Weights of a small GPT-style language model, trained from scratch on English Wikipedia.
Training: a variant of Adam for these matrices, 720M tokens, 15135 steps.
Each number is 128 + 24 x the weight over its row's rms, rounded and kept within 0 to 255. Layers, rows and columns count from 0. The size above them is the row's rms in percent of the matrix's.

# layer 7 MLP gate, 1024x256, rms 0.114, rows 691-708, columns 0-127
size [ 94 104 102 104 102 105  98 100  99 104 100  99 110 102  95  95 105 102]
[[132 113 105 145 143  63 128 138 136 155 147 137 160 107 154 122 136 118 129 118  81 145 106 123 130 149 113 123 105  91 131 129 144 169 136 154 141 122  80 144 120 133 101 129 147  96 135 113 176  92 109 106 151 114 120 115 121 139 121 118  85  84  97 144 124 109 177 164 120 137 136 117  98 133 132 120 104 115 101 127  90 152 116 162 126 125 125 133 148 148 151 134 105 187 114 157 134 116  86 138 122 107 142 134  83 108 146  94 104 113 128 144 128 115 157 122 118 153 189 121 138 153 115 115 118 125 159 120]
 [132 139  81 118 160 113 130 142 111 146 143 135  97 111  82 132 108 123 129 120 114 146 145  86 114 154 151 133 139 161  82 112 148 149 167 152 168 125 131 122 120 145 116 130 139 136  82 134 154 105 138 145 110 105 112 188 157 106 113 124 143 155 135 139  85 167 114 121 120 128 176 127 108 108 153 122 132 126 135 140 174 144 129 110 172 109 110 123 127 123  94 151 129  96 149 113 152 129 126 127 125 122 152 159 160 184 109 165 119 126 113 129 136 131 105 122 142 101 146 107 120 164 112 118 159 121  78 169]
 [143 184 122 115 153 130 129 152  89 124 132 135 112  78  98 132 128 137 143 144 117 164 151 129 109 109 143 157 114 109 145 109 136 101 155 170 142 129 101 130  59 147 185  90 145 128 190 155 109 150  90 118 122 100 127 171 147 120 119 113  92 110 133 139 159 155 155 108 130 136 102  63 157 135 123 137 150 161 141 138 155 119 120  68 113 125 101 129 139 167 142 105 107 134 134 106 132 150 147 133 124 125 120 143 129  80 141 187 128 158 130 121 130 116 111 191 123 125 134 122 176 117 139 127 133 121 123 155]
 [123 118  89 136 113 121 131 144 165 116 157 120 114  45 138 121 144 103 136 126 141 137  79 134 149 139 186 118 171  79 106 152 132 120 129 150 122 140 124 138 132 146 134 111 115 117 140 141 133 153 100 136  87  97 163  72 127 123 125 183 139  74 122 135 160 139 133 155 119 168 108  87 134 130 118 180  94 129 159  86 145  73 129 122 112 120 135 120  92 104 124  84 122 118 144 167 143 128 134 135 119 108 143 112 123 111 151  94 113  95 157 131 102 136 103 122 121 142 105  74 142 136 134 121 104  83 126 143]
 [116 119 114 188 165 150 158 119  98 138 107 111 137 102 125  84 135 169 117 135 121  81 116 120 163 148  86 118 146 160 127 116 141 138 143 158 148 136 140 152  95  93 127 120 117 111 114  82 160 111 125 150 127 128 127 154  72 145 156 109 124 121 144 141 140 128 128 144 132 158 134 103 120 119 103 112 128 155  98 101  97 129 116 105 143 122 133 118 130 170 131 137 153  91 107 122 129 121 137 105 108 125 109  59 144 100 157 144 143 131 142 131 124  96 139 165 135  98 124  89 134 151 112 101  94 107 138 150]
 [126 138 130 112 105 163 145 107 142 131 185 133 161  85 143 128 129 141 130 206 161 128 142 120  90  99 149 138 124 103 100 114 110 138 145 126 113 155 122 146 161  94 142  94 128 111 136 149 158 163 167 131  99 112 136 128 144 129 141 116 129 142 133 136  96 140 104  98 145 169 125 161 144 151 161 165 105 102  91  58 127 115 113 130 103 142 106  94 121 123 117 139 155 143 129 156 104 148 104 131 125 102 122 165 129  81 144 113 122 141 157 138 121 124 150 136 148 131 134 114 157 116 132 168  71 135 119 139]
 [114 152 123 139 127 131  78 164 150 126 105 110 125  99 127  89 181 132 177 150 155 100 114 130 123 139  95 121  82 150 121 171 156 134 144 108 162 102 133 159 150 131 163 122  55  97 186 123 131 144 103 148 166 118 143 100 104 150 125 120 147 104 140 118 133 165 109 152  94  96 147  98 128 139 144 118 147 134 104 135 153 158 183  98 142  47  99 129 104 112 116 143 145 151 111 143 122 128  96 160 101 124 130 146 122 142 127 121 109 121  61 117 117 130 114 124 140 187  88 131  93 107 114  93 129 150 129 116]
 [127 153 114  90 122 107 153 143 109 128 122  80  95 103 135 159 151 108 163  98 134 158 143 120 147 139 119 139 119 136 101 128 105 119 144  93 130 166 137 134 161 164 131 102 145 123 137  89  77 112 127 150 118 107 123 165 125 147  99  85 125 150 147 112 150 112 124 123 105 142  90 138 145 145 126 142 124 104  83 103 139 121 142 116 161 122 161 135 167 152 105  75 128 151 141  52 175  74 121 152 133 110 167 101 120 147 160 137 103 129 101 145 142 122 115 145 115 115 163 146 121 128 121 136  52 105 129 156]
 [130 136 123 124 113 195 126 151  98 159 140 124  53 108 114  93 134 119 163 144 125 126 149 124 136 162 173 134 123  92 120 125 160 110 128 173 102 142 139 175 120 111  99 106 118 159 111 126 109 133 113 142 140 127 135  96 122 131 140 158 144 136 119 137 148 159  90 110 159  99 136  74 102 193 118 165 141 153 138 108 167 121 111  88 124 101 158 113 125 154 138 132 167 119 145 116 152 100 121 126 131 155 172  87 134 116 122 158 174 131 114 137 141 141 141 149  83  95 159 146 113 156  94 123  89 115 128 136]
 [138 126 119 109 148 106 120 104  95 122 111 124 145 115 121 157 116 152 127 139 134  76 142 119 151 155 128 122 155 155 128  99 128 134 133 139 140 154 119  91 136  98 118 113 142 114 127  98 152 137  99 127 109 131 177 142 138 137 143 120 115  90 154 141 158 115 126 125 123 143 129  66 122 118 115 133 108 130 132 118 117 123  88 111  88 128 138 162 104 127 114 117  93 120 175 139 121 114  91 156 157 106 139  76 109 103 163 102  84 107  87 149 105 105 123 115 161 133 138  98 154 115 117 129 126 131 134 111]
 [126 169 159 122 129 169 133  94 135 129 119 135 121 136 137 128 152 169 221 100 117 118 105 146 167 167 123 103 138 171 153 124 138 139 149 123 103 135 132 124 170 148 149  81 125 128 164 143 134 138  95 142 141 100 102 120 160 137  84 143 118 121 150 141 195 112 126 118 132 138  93 140 129 185  89 154 144 134 106 120 129 143 139 119 147 159  98 144 101 115 127 134  86 109 142 120 124 135 168 155 118 111 165 123 111 146 141 126 145 124 133  81 136 111 135 142 101 141 164 110 136  91 121 116 120 113 140 158]
 [131 132 125 105 127 101 141 122 145 116 125 132 142 100 159 118 123 120 132  76 163 126 112 109  84 156 183  78  94 164 107 134 109  87 145 133 164 135 145  96 115  66 141 131 141 114 113 118 169 148 169 112 157 122 137 157  94 132 107 118 163 117 103 147 116 166 116 137 142 132  80 140 153 152 107 126 122  83 109 158 114 128 158  80 137 108 146 142 141 139 145  73 124 120 132 142 149  84 148  99  85 114 139 125 161 172 167 163 118 155 144 184 131 142 140  88 132 124 111 122 126 148 119  72 123 174  98 136]
 [131 125 128 152 133 121  80 152 129 106 101 139 130  80 135 129 124 127 119  81 125  92 150 150 147  98 132 145 152 110 101 140 133 125 134  93  97 134 137 195 151 101 138 148 128 130 104 136 150 138 119 147 130 143 145 106 100 125 151 118 141  99 170 140 143 147 140 121  98 150 133 147 138 115 182 182 134 131 151 119 107 127 163 107 109  76 110 150 123 152 134 128 125 178 148 138 148 131  93 143 147  71 150 128  82 128 121 109  95 141 172 156 130 121 120 146 113 100 150 132 131 137 103  70 115 138 145 151]
 [168 171 106 159 104 140 179 132 141 133 111 137  99  90 135 138  99 127 100 148 112 120 129 105 131 125 142 143 138 111 101 148 173 119 139 148 124 123  94 191 150 125 152 100 118 167 149 125 172  98  92 162 144 128 133 137 146 110 156 123 150 114 192  87 153 135 103 139 155 104 119 119 126 117 130 157 122 126 114 112 167 137 109 111 129 161 151 134  97 151 166 140 158 138 161 102 141 148 131 105 134 118 140  85 147 114 157 146 123 147  89 119 128 130  88 111 145 170 124 107 149 132 114  93  62 133 153 208]
 [ 93 143 164 149 126 146 133 105  47 102 153 107 107 119 107 139 113 121 148 137 113  78 111 139 133 137  84 146 159 129 156 134 164 123 106  97 121 111 132 115 135 145 156 132 150 131 101 156 144 141 149 130 104 125 161 127 112 117 108 160 132  83 126 107 101 110  98 141 132 147 156 169 157 174 121 105 112 130 101 104 144  98 135 111  82 126 161 169 149 118 149 141 132 117 134  97 109 156 123 118 194 161 159 131 144 155 155 154 154 153 115  97 132 116 158  84 121 165 143 161 134 105 130 146 142 114 151 148]
 [141 121 112 161 124 126 166 124 103 148 106 142 102 126 139 117 115 130  84 146 155 135 108 100 109 107 136 107 160 180 127 156 106 158 125 113 101  96 153 122 107 155 115 113 133 187 123 168 131 165 189 162 105 148 128 154 137 116  94 176 170  86 104  86  73 140 105 147 167 109 126 160 135 143 104 121  94 151 121 137 129 101 115 115 127 105 152 160 149 133  92 112 121 126 179  97 113 110 119 108 130 146  91 180 125 147 139 121 100 125 127 115 102 144 112 108  98 150 148 101 121 140 143 109 113 140 155 181]
 [136 110 144 138 130 150 134 132 119  78 150  58 135 142 139  99 104 127 128 155 126 125 108 128 160 114 117 160 157  92 136 111 170 105 160 117 115 120 123 140 121 128 177 171 147 135 140 146 112 122 126 140 142  99 136 102 144 135 103 151 119 105 107 133 144 131 105 131 115 136 116 157  95 108 131 139  85 105 120 147 114  68 106  95 125  95 137 136 144 113 128 149 130 172 129 129 131 130 136 121 175 135 131 136 100 122 103 127 129 120 190 107 139 136  99  90 112 146 115  99  97 130 106 108 150 112 135 164]
 [ 99 120 113  97 122 111 117 103 124 124 159 107  98 104 127 154 158  78 111 148 190  93 109 110  78 132  99  89  94 119 189 136 130 123 177 167 126 121 123 119 147 130 158 124 111 102 151  85  96 113  85 146 114 111 126  84  73 137 150 119 126 151 149 131  91 156 151 135 149 100 162 120 112 142 166 123  98  74  72 149  97 126  84  95 102 158 158 133 136 148 180 125 127 103 118 138 131 145 157 123 141 152 147 107 132 106  83 137 142 166 120 115 144 115  92  76 141 142 115 106 149 102  78 142 152 128 133 130]]
# layer 7 MLP up, 1024x256, rms 0.117, rows 691-708, columns 0-127
size [ 98 103 101 102  99 104  99 102 105 101  99 103 106 106  95 100 101  99]
[[128 137 125 164  95 155 174  80 108 124 183 142 139  92 111 131 116 159 173  79 146 130 138 128 130 129 130 146 126 119 118  87 177 119 144 125  93 108 141 145  73 127 130 137 138 139  72 151 155 157 130 135 114 119  94 154 141 164  99 119  70 105 118 147 163 134  85 130 107 146 134  74  89 129 133 129 156  96 161 107 141 164 123 134 144 107 143 171 133 141 136  67 179 133 139 108 112 161 145 144 112 113 152 125  88 131 126 153 121 147 101 108 115 121 157 122 135 169 138 131 142 163 125 152  81 147 157 113]
 [145 154  89 130 142 126 131 145  73 151 104 122 104 103 103 124 102 102 124 139  97 101 124 138 133 126 179  95 172 120 146  97 115 158 120 138  85 136 117 122 137 108  99 101 121 132 139  95 115 106 182  74 173 137 146  95 104 104 164 135 151 118 130 103 154 136 114 116 142 185 135 146 145 127 145 152 108 140 138 109 121 119 101 159  97 119 151 110 129 120 101 167 149 102 178 160  83 114 119 131 114 116 128 133 130 113 121 153  90 107  96 118  98 147 164  99 119 112 151  97 126 162 112  80 108 147 123 135]
 [111 131 125 123 129 105 139 100 133 136 112 159 141 134 154 171 146 106 115 112 117  90 170 142 121 126 112 148 132 172 104 153 110  84 107 170 138 157 121 132  98 144 165 116 114 137 138 147 132 152 134 150 119 159 106 121  76 149 156 126 185 116 139 150  87  93 156 148  96 145 108 143 143 152 107 113 111 112 122 129 115  91 127 156 171  79 126  94 150 109  98  43 142  87 104 102 105 100 124 111 124 151 125 116 154 116 103  71  93 135 181 115 161  99 116 155 154 111 145 108 132 118 132 148  84 115 110 134]
 [152 150 154 171 170 134 114 166 112 158 132 160 108 102 126 123 106 147 140 146 122 107 139 134 124 108  91 118 136 129 124 102 133  91 128 121 127 160 153 137 119 121 153  97 167 134 141 135 125 132 112 113 119 150 125 113 164  83 197 122 144 140 106 107 116 121 130 122 111 116 116 154 113  73 134  84 163 165  89 120 146 147 120 134 140 139  84 121 162 128 156 142 117 131 122 137 123 128  42 119 128 124 128 135 139 117 116  85 152  82 139 150 141 142 161 126 125 101  89 144 114 117 123 127 141 106 134 103]
 [165  83 161  97 111 142 125 117 119 116 103  64 120 113 134 135  95 156 119 119 114 136  86 161 157  71 129  99 119 129 137 142 134 170 118 141 125 142 114 149 134 111 103  80  96 102 157 140  97 140  99 129 144  92 153 140 160 110 145 168 139 148 131 145 129 160 176 143  98 138  99 128 127 132 173 141 103 137  99 138 114 102 123 137 117 119 114 138 102 122 132  96 186 170 121 124 138 172  93  93 106 146  98 146 105 135 115 141 106 138 116 126 149 109 102 175 147 134 124 116 104 117 147 113 123 132 115 154]
 [112 120 112 193 144 117  95 131 116  75 157 146 130 127 150 135 165 136 137 122 119 101 108 150 151 159 145 110 176 126 140 131 128 122 141 132 100 177  97 191 111 153 114 143 128 123 151 126 120 116 152 128 126 133 136 109 143  99 162 120 152 125 144 148  94 133  98 162  89 120 158 115 136 121 146 133 169 150 121 102 179 131 104 136 149 161 118 167 132 161 122 144 196 110 157 119 133 128 140  89 134 162 168 104 134 140  99  94 126 123 162 139 148 116 168 117 122 121 150 104  70 137 113 121 130 106 155 134]
 [ 99  96 153 148 113 143 113 120 137 142 136 125 101 117 105 114 151 151 131  95 150 132 133 134 126 109 121 133 182  98 139 164 133 130 164 111 138 124  57 106 134 105 108 163 123 186  90 102 103 126  59 148 123 110 107 117 102 120 133 107 122 100 155 147 122 120 108 141  82 150 142 118  81 150 149 114 120  80 142  86  73 122 142 171  95 109 126 130  76 145 134 123 150 166 126 125 143 117 112  74  82 147 132 157 111  90 114 118 128 159 127 136  98 157 147 117  96  98 138 110 108 144  97 106 156 164 158 112]
 [ 97 109 133 115 111 100 122 123 176 104 152 154 143 152 137 129 117 176 135 107 125 148 103 153 127 148 111 129  94 134 138 174 106 145 132 125 156 119  93 116 114 138 153 136 188 111 119 166 112 144 145 118 146 165  97 152 133 144  82  98 106 115  79  84 121 124 104 126 140 145 149 110 128 134 172 122 158 142 111 177 148 147 130 118 119 166 128 139 112  76 132 153  84 100 118 153 126 139 143 156 109 169 145 134 144 112 131 160 130 129 141 132 109  98 149 120 108 182 128 137 102 104 137  85 130 165 114 130]
 [135 113 118  93 101 110 131  76 148 135 198 125 146 142 142 138 137 143 139 103 143 143 186 138 135 128 110 114 163 143 119 132 141 138 134 126 164 112 127 135  95 130 145 114 114 124 109 134 169 134 125 140 118  96 160 106 139 140 113  90 138 121 142  90 126 148 139 145 103 125  71 118 187 133 120 147 134 116 140 126 149  65 144 187 119  86 154 135 167 125 160  98 130 111 147 152  84 172 108  86 131 115 112 148 121 110 125 150 139 126 103 110 111 134 146 140  80 132 142 101 128 143 113 156 150 109 104 156]
 [144 107  98 111 139 138 128 155 151 135 117 163  59 126 167 118 165  98 131 149 156 140 115 126 111 161 114 140 151 153 118 109  95 132 153  90  78  87 130 123 115 111 124 126 116 137 118 112 128 112 112 124 129 141 138 131 131  97 182 122 112 144 148 154 117 116 124  82 135 163 110 163 108 105 127 141 114 139 128 116 137 132 188 102  71 136 112  96 100 110  95  91 125  96 125 100  88 108 160 178  93 162 140 125 167 146 116 119 124 132 178 135 123 118  85 120  89  92 130 175 169 132 147 140  96 150 157 102]
 [106 109 118 101  87 140 129 104 135 128 142 152 158 130 147 109 103 125  69 151 117 138 104 139 135 124 121  79 161 158 141 119 119 131 134 130 116  95 124 141 167 168  87 119 129  76 115 140 161 166 108  85 123  95 117 134 104 135 101 121 173 105 136 116 134 169 129 125 118  98  99 121 105 119 127 139 129 113 122 133 149 157 139 114  91 105  83 129 156  75 115 134 115 105 131 128  92 157 115 129 100 155 160 138  82 153  97 132 124 126 126 165 102 121 178  94  89 146 141 111 107 163 137 112  82 112 109 120]
 [ 93 141 111  87  90  76 116 105 172  82 137 130 123 147 160 131 125 162 110 152 139 107 113  72 102 102 142  99 131 144 180 116  63 159 144 128 144 128 157 145 165 148 102 121 104 100  91 108 122 104 152 115 122 121 136  95 142 132 112 145 165 117 174 137 132 149 121 152 168 169 136 118 197 166 148 153 125 132 105 130  84 126 117 102 137 149 104 138 156 160 115 115 116 149 121 126  82 122  94 139 167 148 165 150 170 140 122 144 159 168 173 127 123 101 185 144 168 122 118 145 141 137 129 143  96 117 118 147]
 [130 125 123  88 101 183 110 151 154 125 129 128 122 165 121 146 129 171 133 128 161  95 167 119 133 119 122 138  92 128 123  81 136 160 116 111 174 144 178 117 182 105 120 131  76 137 144 106 126 117 110 102 127  81 117 121 171 137  98 122 157 156 106 140 121 124 124 170  94 162 120 136 143 112 172 123 128 139 144 141 143 134 132 120 132 100 126  87 126 122  96 148 118 166 113 108 113 106 132 137 169 129 103 106  89 124  92 168 145 104 131  83 120 109 107 123 109 124  84 127 110 112 116 161 123 136 116 117]
 [162 130 156 161 162 120 115 143  97 133 148  67 153 105 181 118  99 125 137 169 137 125 130 143 129 125 146  91 112 126 109 124 150 139 143 149 113  96 134  96 137 121 130  93 146 137 103 113 138 109  85 128 129 152 149 110 163 112 139  75 158 129 171 134 139 114 124  98 104 103 125 115 121 151 156 136 153 144 110 139 133 120 189 144 149 116 106  85 144 136 152 152 146 146 143 116 102 138 103 137 158  64 143 118 149 139 116 130 170 126  81 120 125 162 114 150 127  94 113 146 148 152 128 139 137 174  99 113]
 [124 134 146 113 152 144 120 107 124 113 128 132 139  96  84 115 125  80 108 106 122 117 120  99 130 155 167 161 129 108 127 133 136 103 152 112 125 161 147  86 150 113 145 162  83 137  86 115 138 119  92 140 128 122 165 143  98 114 142 122 154 143 166 149 121 127 128 111 134 112 167 149 151 156 149  94 149 128 142 141 132  99 122 117 107 103 145 139 111 122 154 145 118 120 150 174 149  89 157 114 126 172 127 122  94 132 112 122 169 101  99 152 163 133 132  94 129 175 153  99 134 100 112 106 139 119 135 202]
 [200 106 108 117 143 116 122 128 143 155  83 157  84 118 145 132 100 140 127 152  97 145 113 131 138  98 103 149 110  81 150 162 145 128  99 148 101 122 122 139  89  61 105 106 142 129 146 144 120 133 160  97 138  83 127 162 106 143 116 138 122 159 155 109 133 116 107 154 158 110 103  96  92 147  88 137  77  98 133 133  90 162  84 130 105 156 122 132 140 109 121 135 128 164 144 123  98 151 131 135 120 124 127 115 104 141 148 124 100 152 122 149 106 132 128 131 124 108 126 143 103 166 128 111 106 113 138 115]
 [139 137 108 111 113 157 124 150 160 116 119 122 106 100  89 114  93 142  94 109 141 157 147 140 108 189 141 132 160 110 142 125 128 140 101  96 140  75 128 140 135 128 141  69  84 112 111 152 146 140 147 127 123 134 149 154 129 122 106 165 131 142 143  95 155 101 142 102 170 135 127 145 170  99  91 121 127  97 109 133 121  98 132 133 142 137 155 134 111 119 121 148 155 100 151  88 121  79 103  98 161 137 106 166 104  97 148 173  74 124  78 141 142 116  94 114 121 147 129 151 102  95 143  93  94 123 195 151]
 [101 128 116 133 139 131 117 115 150 146 127 108 131 133 116 104  86  60 136 158 109 115  74 118 145 117 121 149 130 122 107 132 152 149 144 134 138 143 100 144 148  97 136 130  84 138 146 118 101 120  96  98 115 153 153 102 120 108 133 123 158 100 125  94 103 157 129 141 105 135 134 130 148 112 125 111 129 119 146  94 142 127 131 140 133  99 117  57 137 132 108 124 157 176 110 136 141 164 133  79 128 153 139 127 135 137 118 110 160 108 110 128 129 139 128 131 105 137 123 163 125 137  90 137 129 114 134  93]]
# layer 7 MLP down (transposed), 1024x256, rms 0.116, rows 691-708, columns 0-127
size [101 102 102 104 101 105  99 103 102 102  96 103 106 106  95  98 100 102]
[[105 135 117  96  93 184 103 156 142 143 126  88  95 133 148 128 125 119  87 150 173 105 159 118 151  83 117 113 112 140 100 130 105  93 111 123 108 143 137  50 155 141 116 100 135 160 148 114 123 144 124 120 212 157 154 124 104 124 144 147 153  75 175 163 123 116 112 145 167 142 115 137 180 121 129 149 139 103 150 162 154 138 166 137 103  88 112 139 136 100 133 134 131 153 128 101  83 128 112  92 130 123 137 109 142 138 108 102 145 124 100 143 124 128 112 140 123 125  90 131 115 116 157 124 146 144  88  93]
 [124 153 122 123 144 155 150  83 127 110 115 146 129 169 134 152  70 120 104 145  97  81 165 118 133 130 125 140 123 149 178 155 154 136 129 145 133 118 129  90  84 148 149 106 127 143 146 117 125 146  83 178 144 172  92 148 132 117 130 115 137 160 144 124 139 136 133 103 139 142  96 165 157 100 175 172 123 132 160 109 115  89 111 112 149 133 127 130 153 113  77 156  81 105 146 146 109 129 160 146 198 132 126 196 108 119 119  86 105 126 130 112 145 127 142 125 107 152 166 128 141 117 159 101 110 117 132 132]
 [142 141 118 156 136 143 100 119 128 106 105 143 159  84 112  79  91  89 106 147 120  97 137 139 155 110 152 100 105 128 151 102 116 133 134 157 121 113 121 151  99 161 149 122 161 121  90 106 106 133 142  76 166 115 142 116 188 145 100 124 131 180 123 127 125 127 125 140  89 113 157 124 143 124 144 167 157 137 129 172 167 157 154 102  98 106 119 183 156 112 147 144  85 114 121 127 169 126 108 159 134 123  93 112 126 131  84 141 122 153 137 144 158 100  80 114 170 129  80 124 131 136 143  84  99 152 182  88]
 [125 135 136 161 146 122 141 172 150 130 136 137 117 139 116 107 105  99 115 130 116 139 140  96 135  93 139 147 112 136 105 173 110 165 165 106 101 122 164 190 129 174 117 114 134 161 153  91 138 110 142 135  48 132 104 131 127 136 133  83 132 124 121 108  89  88 123 150 142 118 139 130 127 168 162 147  90 112 161 110 123 117 142 117 141 146 164 115 112 121 128 165 127 149  87 129 125 116 186  83 144 118 149 165 138 111 119 150 137 116  96 116 146 101 152 169 138  98 174 122 151 126 132 159 154 135 119 199]
 [109 156  99 125 123 122 124 157 156  87 117 156 134 159 110 155 145 145  83  92 107 121 118 119 146 117 156 115 119 127 161  97  89  78 115 116 128 131 151 154 104 134 151 126 148  93 161 136 103 148 118  86  98 118 111 160 110 166 144 126 108 138 112 135 139 115 101 137 127 186 128 118 125 152 116 130 134 143  95 143 138 155 123 135 164 116 114  88  60 110 121 183 117 125 104 138 178 118 148 158 125 142 140 160 139 114 129 180 198 146 147  93 121 136 130 106  99 122 159 121 141 134 127 157 118  97 148 122]
 [150 177 165 105 125 141 135 118 139 127 117 120 127 138 130 134  96 120 143 148  85  38 135 120  91  92 145 115 173 104 182 167 141 117 110 159 149 133 130  97 162 116 139 135 129  97 130 142 132 128 132 120  90 150 129 157 126 112 142 126 174 134 151 159 161 117 151 135 130 136  75 127 129 137 114 107 108 102  94 123 175 101 147  93 122 121 120 130 144 107 158 139 132 140 125 107 154 142 112 190 129 109 102 109 133 121 171  94 129 130 113 106 108  88 176  93 172 167 117 131 108  87 175 134 118 116 156 118]
 [122 129 148 146 148 160 115 139 154  83 155  74 103 133 156 134 155 119  95 132 113 164 138 148  76 142 112 165 157 123 160 157 123  91  87 156 111 100 107  95 119 125 128 125 130 146  83 136  95 132 128 125 163 148 138 113  92  98  78 138 123 109  49 124 106 110 109 118 112 118 125 143 163 167  83 162  97 166 161 147 140 144 108  96 101 149 139 113 155 143  98 146 113 116 148 127 116 156 109 166 132 153 166 123 121 109 122 137 137 115 117 130 138 145 128 140 161 132 112 138 111 123 110 118 115 143 123  78]
 [109 119 106  88 121 157 170 129 123 103 133 115 136 148 122 107 124 148 163 127 133 126  98 145 106  84 174 110  99 123 158 136  98 115 139 114 126 130 131 117 111 134 174 157 154 114  89 114 145 140 121  65 171 156 137 115 148 162 141 156 126 113 119 139 122 110 134 120 106 125 115  90 144 105 148  72 107 151 143 137 117 138 142 144 106 127 139 113 138 126 132 108 124  79 125 172 120 131 138 155 118 101 105 129 152 134 103 136 119 110 166 148 137  72 181 111 112 151 112 114 143 147 162 122 119 138 144  53]
 [115 172 117 138 130 129 151 116 164 128 145 105 135 134 185 109 153 111 116 115 139 103 168  95 151  60  71 156 132 158 165  87 146 139 137 123 144  93 160 122 131 172 142 145 113 127  68 119  89 155 176 126  83 143 124 106 107 125 133 157 111 114 139 130 137 151 111 135 138 176 110 118 122 156 103 119  97 150 101 147 136 105 128 132 113  96 116  97 150 125 114 114 123  96 115 117 128 188 135 128 139 162 121 163 149 131 150 114 140 159 113 126 159 130 164 113 150 135 153 159 118 124 108 109 151 118 117 163]
 [148 123 105 124  82 147 170 148 149 129  99 146 123 134 123 107 135 126 153  91 112 146 120  91 136 126 144 157 151  97 147 104  95 122 135 108 106 122 157  95 171 129 162 109 104 127 115 103 124 145  99 125 131 125 108 125 115 116 104 172 114  99 168 131 124 152 109 137 123 162 126 132 153 152 143 133 116 155 104 100 156 158  91 150 138 135 110 147  96  98 104  95 123 128  98 163 130 122 132 130 169 118 136  73  72 169 133 132 175 134 144 107 143 119 139  97 134 158 115 136 127 133 192 109 150 149  91  84]
 [143 174  99 125 135  80 114  84 157 139 124 136 138 118  90 130 137 115 138  98 140 107  86 140 156 124 126  87 113  95 109 129 140 126  85 132 135 114 118 141 146 115 120 105 108  84 134 119 163 116 126 190 125 140 118 131 188 114 155  90 123 145 148 108 137 116 159 119 126 142 141 139 121 123 171 135 143 164 177 141 116 156 128 137 181 141 176 205 127 164 105 151 140 141 156 166 142  93 128 101 137  90 112 115 148 134 131 137 121 113 113  91 170 129  77 117 150 131 120 100 123  79 169 136 145 100 147 104]
 [130  92 112  88 127 122 119 126 127 125 101 117 155 122 141  92  90 131 104 160  93 149 112 132 115  98  97 142 114 109 176 106  98 114 119 152 137 124 126 104 111 136 123 117 129 169 160  72 150 111 145 127 144 133 118 112  94 159 105 153 120 105 107 137 132 162 161 111 121  92 149 181 129 128 138 135 124 107 153  99 140 120 121 154  84 131 165 141 177 154 152  78 144 163 132 155 119 144 134 107 121 129 131 117 126 146 110 144 176  96 111 137 175 152 140 116 124 133 163 145 161 170 130 133 153 184 149 115]
 [147 166 116 134 105 129 121  81 192 119 105 103 111 176 160  97  92 100 173 142 145 129 136  95 166 177 108 131 105 135 101 120 136 166 107 144 133 163 115 103 136 138 112 138 157 133 162 126 115 161 136 115  68 131 124 107 152 129 136 148 136 114 117 127 126 126  71 107 159 114  96 117  96 137 145 147 145 128 113 132 124 131  98 133  87 129 110  82 163 134 124 110 121 122 105 141 125 169 150 114 131 187 124 123 125 156  64 123 151 101 115  84 114 148 135 167 143 145 109 156 109  99 121 155 181 129 144 186]
 [153 137 143 156 112 100 126 114 139  89  88 116 123 139 161 154 145 145 117 144 103 130  80 138 119 145 115 190  87 130 119 122 136 133 146 162 125 141 145 137 152 101 105 177 127 103 142 175 136  97 138 136 145 136 154 141 150 165 114 132 126 119 209 125 134 111 168 135 123 147  98 122 129 150 117  78  84 125 104 130 136  89 158 170 159 138 157 131 132 117 106 124 105 147 137 114 151 105 136 125 152 124 105 132  85 179 140 101 143  88 129 126 105 132  99 147 114 170 102  92 102 101 102 127 140 139 143 164]
 [114 157 130 123 143 117 101 145 139 130 127 119 134 126 104 121 106 123 120 105 120 144 166 157 150 133 104  98 146 107 158 109 158 103  72  90 116 139 109 118 129 152 164 144 116  99 103 147 113 147 188 121 120 102 108 130 133 113 119 148 142 101 119 130 136 151  99 139 163 149 130 180 134 134 128  80 172 127 135 136 135 155 129 153  90 116 138 155 136  95 155 164 168  95  95 117 125 104 131 110 205 149 145 125 162 161 163 161 127 121 112 118 123 144 142  97 122 175 167 145 151 125 191 146 124 154 112 170]
 [133 148 143 143 166 125  82 167 139  96 109 130 112 132 151 121  86 116 123 124 135 163 180 137 127 110 128 145 107 139 119  81 108 119 129 139  91 124 154 116  87 103 171 107 157 143  90 123 115  96  98 119 107 142 109 146 135 102 105 106 100 120 123 137 132 120 124 153 153 128 129 137 113 149 134 124 112 106 119 124 148 127  83 192 111 166 106 109 178 154 131 159  95 174 138 180 111 129 144 156 136 125 168 113 127 140 110 146 137 155 111 134 121 125 142 175 102 163 138 159 152 126 162 128 112 122 146 155]
 [ 91 147 167 141 179  97 130 133 180 139 153  84 121 100 105 106 124 132 132 123  61 129 119 123 110 107  68  86 140 141 153 119 107 156 118 115  98 122 130 136 149 141 153 130 159 122 116 120 122 109  96 141 118  96 135 171 136 116 159 162 176 140 130 140 123 124 119  90 130 167 137 114 148 111 133 110 118 159 125 113  95 142 143 152 140 118 131  82 139 141 121 123  96 141 111 134 109 116  88 151 119 122 120 133 142 104 168 149 137 107 124 144 114 134 120 156 139 109 137 113 151 123 112 115 155 104 154 164]
 [141 189 130 150 132 133 154 114 162 121 133 135 110 166 111 141 135 142 153 111 188 168 142 165 137 107 127 139 149 125  99 151  95 120 121 167  98 127 138 112 117 130 109 128 131 143 149 133 102 117 112 109 126 142 207 101 161  91 109 150  84 127 121 160 137 146  99 136 103 121 127 133 103 121 143 135 159 115  59 125 138 126 140 158 116 143 157 115  88 176 117 189 107 130 133 128  92 116 140 173 154 125 126 148 157 112 161 156 109  77 116 132 105 128 102 142  64 149 108 118 177 113 156 111 121 165 130 105]]